Each number is 128 + 24 x the weight over its row's rms, rounded and kept within 0 to 255. Layers, rows and columns count from 0. Numbers have three digits each. The size before them is the row's rms in percent of the matrix's.

# layer 17 MLP up, 768x192, rms 0.156, rows 630-651, columns 64-127
091:132103127158124150121146127101087141093119072162145166122056149142105114135161126113140143118151172144106143127141167154111154120107148142137122115132103095151147139117133135109180127150124116
109:129164142140142128112095192147132118079115134084204112134080148119128133104128163180154121139146142143123101116177100141118140146146134116141108081128097127099140157066108170131150108136152121
100:152141140138121114158139078126169139113143113139108114136128151140146156136188109110129118144131170133154104103185160131127103095183125120124124120138168151098146117148119124097111129119115115
098:141148130104167135107092112128137115131125147089160139141154128100100112135152114147115135140138137150114137094124117117082123108152125118140088073085107127101132131141152141132121116130143108
108:098179109135164095131108099132112131139127132077121143141140160126137121133097172144093132140124143074099130111167143093139177102105113120123143134113149129137154137047156087124109100143136146
111:121090131117155114153137107152178138143091129171165161138132113186119066113110109139122110134140145132116141106170142120118166139068153142120113157114054152165154164155166120125146150105123165
105:154142158108135128135133133135132119119110139164145142066161152081115089128149141155093131137163165126116149114161152110154105129121145119126150152177114116152162130114138143126177093091141134
109:064091161140107096144107112134132173171146117141106149110146115142115126102162106142152143128108104144140109169142132083112144136122138137092124107155120141153079140103173175127158135109116118
097:113168158107133144103105114112114122058126138111129149088114107124161135128118120184169117097105122129120131143146056113109117152132108139126136119107138127137100119072128101138162133178143107
096:127102110124189156102122107118140089101109137132112107150146115127132096111151099104158162153114134151131179131135147134117102086088165114129203117112135112132148127137150091139170167100116083
095:131123166111113094131137104111095083125124109158074123118142106129142101167134128135132107148142136145106150189081105136111135108106143079136115191127121117089105148142119137096113126083159177
089:086168099121085122156130148121117160119165165120129111065084126116150148123097121150147094126108117147186123104151132114133128118106109135158152114092117131154155134133095128097125168173163111
101:158115126098138112126123126111103088111095191143140119071099092111143098164114136101137111122154118136115112092100098138125132106157111159138118126131151085121126134138121130135105101091083115
095:162126180164082170138127142138077158137094106122125095125170149147148104084097094132153112114148174155137138147111085122155103148141163137127120156131136107121117174156068110101140149141129206
094:101128140145151125183090154100104117095139128084150150170123126142090157109146168151132164151095153113107141138130136133165187122129131148163142091108145145111095120135100166106112172153138130
102:125099133155136116131142080143135119167125116132124130126112126112140134118142130170148140139134149181090164098097109130128141090122151124141100085132159153123129178120156146127139108121119136
095:141118110099124114122089105119117132165135141146081149147078125179116095145115123095175109094164174127153122152104178135147139077102130132150129163098130106155161153144132117154118117126131196
085:151163175147141153156140116127113114117129118178161120089123092131112133173121163101108166150100188167104146153139137115128147101135176119081130138136126127137143159147137125146160112178076097
093:144116093126145151130158108097150125077133134092144136137130105156153137114100119128104123149138138129148096084139121145086105072104136106112144111114118147109159168112107103109145134136140143
105:091129115134133117141139133132140104142166132176199100154132165184107144112150133123140104099144138106105196097124145150139133121086148140133075124146120149110081143123126149101138127155107139
087:141087141135150105122098113125121130137110108161155117113134131130132104181111123140102162156108151115104128083124142113188143130151131123179128128129084185150177160120138118145127151141139137
106:097124115152100141157118159136141129114125123084132149121089098135106107119095141103184128107175149120129147167080100136093174128168156126101106134140177177135196155131157109117125151124142149
# layer 17 MLP down (transposed), 768x192, rms 0.168, rows 630-650, columns 64-127
085:134156131134139110155147114131170110103121155089116099138143118111131121132159139142107164138080127138138149154157122136102109132133129100134146129137166114140126120125121123129153139126119118
114:146112080136147130109148148151099157137166103122112137061128132124113186136098100163096091125117106063120109123116122162145121137139103165134107147091131132110165114140135129118138145156135110
096:128142127116123091157134166126113126129129106137101107143144083103107149155124186135136117126118071100137159079116124161147139116124133145101068111138115143145118103135190122119163111148161141
096:167137124116087141110176127126120121081100096073156143126103139107139124125141162098128125135130131108115152146123121155167117138132167107127167123141170132128125143162160104106096126167133086
117:168112129135119120149071136157155104149153115142110119117107149112155121145103146087120124123107092083149085107144136122164108153093132139130138109175144113137103112118103128140129110089134141
103:157153139122152130095135122124121096141122165126146129137131142072115198135122154146111131102098088136095132156114159135134130166115160110138138121149167142100130133134178120160180113073129124
107:152117129172116093126091102098090120134130113113123134152153111116100079156143114134098125116110121091125160128119152140121129123132125133117138124099126168182154114095110154156102112147139139
110:088094127102140145113134124139110167132162090134101092102151112124113130167070065113070112136114130137132114137099140136144113160143124123109158137123116155150148135090147130141095123104150120
098:128124145122114097108118178108154126148170108186103133126132146142118127133112158158118133103124122115122133128109101164167107121131100131113106117114120104152151123144135084115167099133172142
092:149114166107113127141146150121130160133134143095142133142080119126086114083158120177133146124117118136121125158124128145105141120101146137097120147135203157125148163114135147117090185095110114
093:097155145122134113101109120088119169111133085149126167129123127111079075146133120102101135100143125114120128098139088116117121127103148187157107115136135130154182151167114145107124129155108130
095:120161136174117151133148130159134108143156097112136124092120153129146127123159127068125138177119160156133092168142092150136123169119118120160079113110111137132164128133164148164132107142100099
084:101122142143116164116104143132120085133131164098106127148142134127134137148142155137136135111137150159099143144156114083113133125125128180131132102109137151118097147112143131129173098134128145
093:112071113146152074132126106181123129093121084136142127133157121132152091097163110115142134116118151125132148135117123145104127143166129146137131136152127128106110132113134157107127123116152151
094:126123123071134111104111152140113152132146116108120140085155124139152109135100146095178097150120097147145127106126125164171124129125147164155144114115132136148139110098148137109118120165107103
089:165112186129098148104137105129121124175145084125150161133131156088164083139130106132131126112188162138143102113156151142128132137128091176127126132097132132104151157147117153129110120109098104
095:079115163110121118141136125129113098093130150127088114131152151141172174138141106125131131092103133140094108129168099113081092116127112127117089133117131128102129154119118117116119113121103118
083:138095097152139112141148106091114121141162126109103111101135185105163123129172133165134163142085113097116145127150106118138100145110127178127150124075123147123155145119166133170116124092111136
091:107117132143123140112173165177087157146129157183123131127139110144110113093098104106131120144165111155084133133118148141151089136135126182148103107101119109140148117112147124150143122119123160
103:100114136133080117136133149175081103144130127137097117111169135124129133149091117148149138155124112124113117117156136088131113141169118144127127131107131069140148083067141154205153127117119162
085:142134120129102159118146139120092132157178115092124145106140115123194158114084124124130108119144126135134111173082134143128154133106132098118129141121146139133125140131132139143118129122088120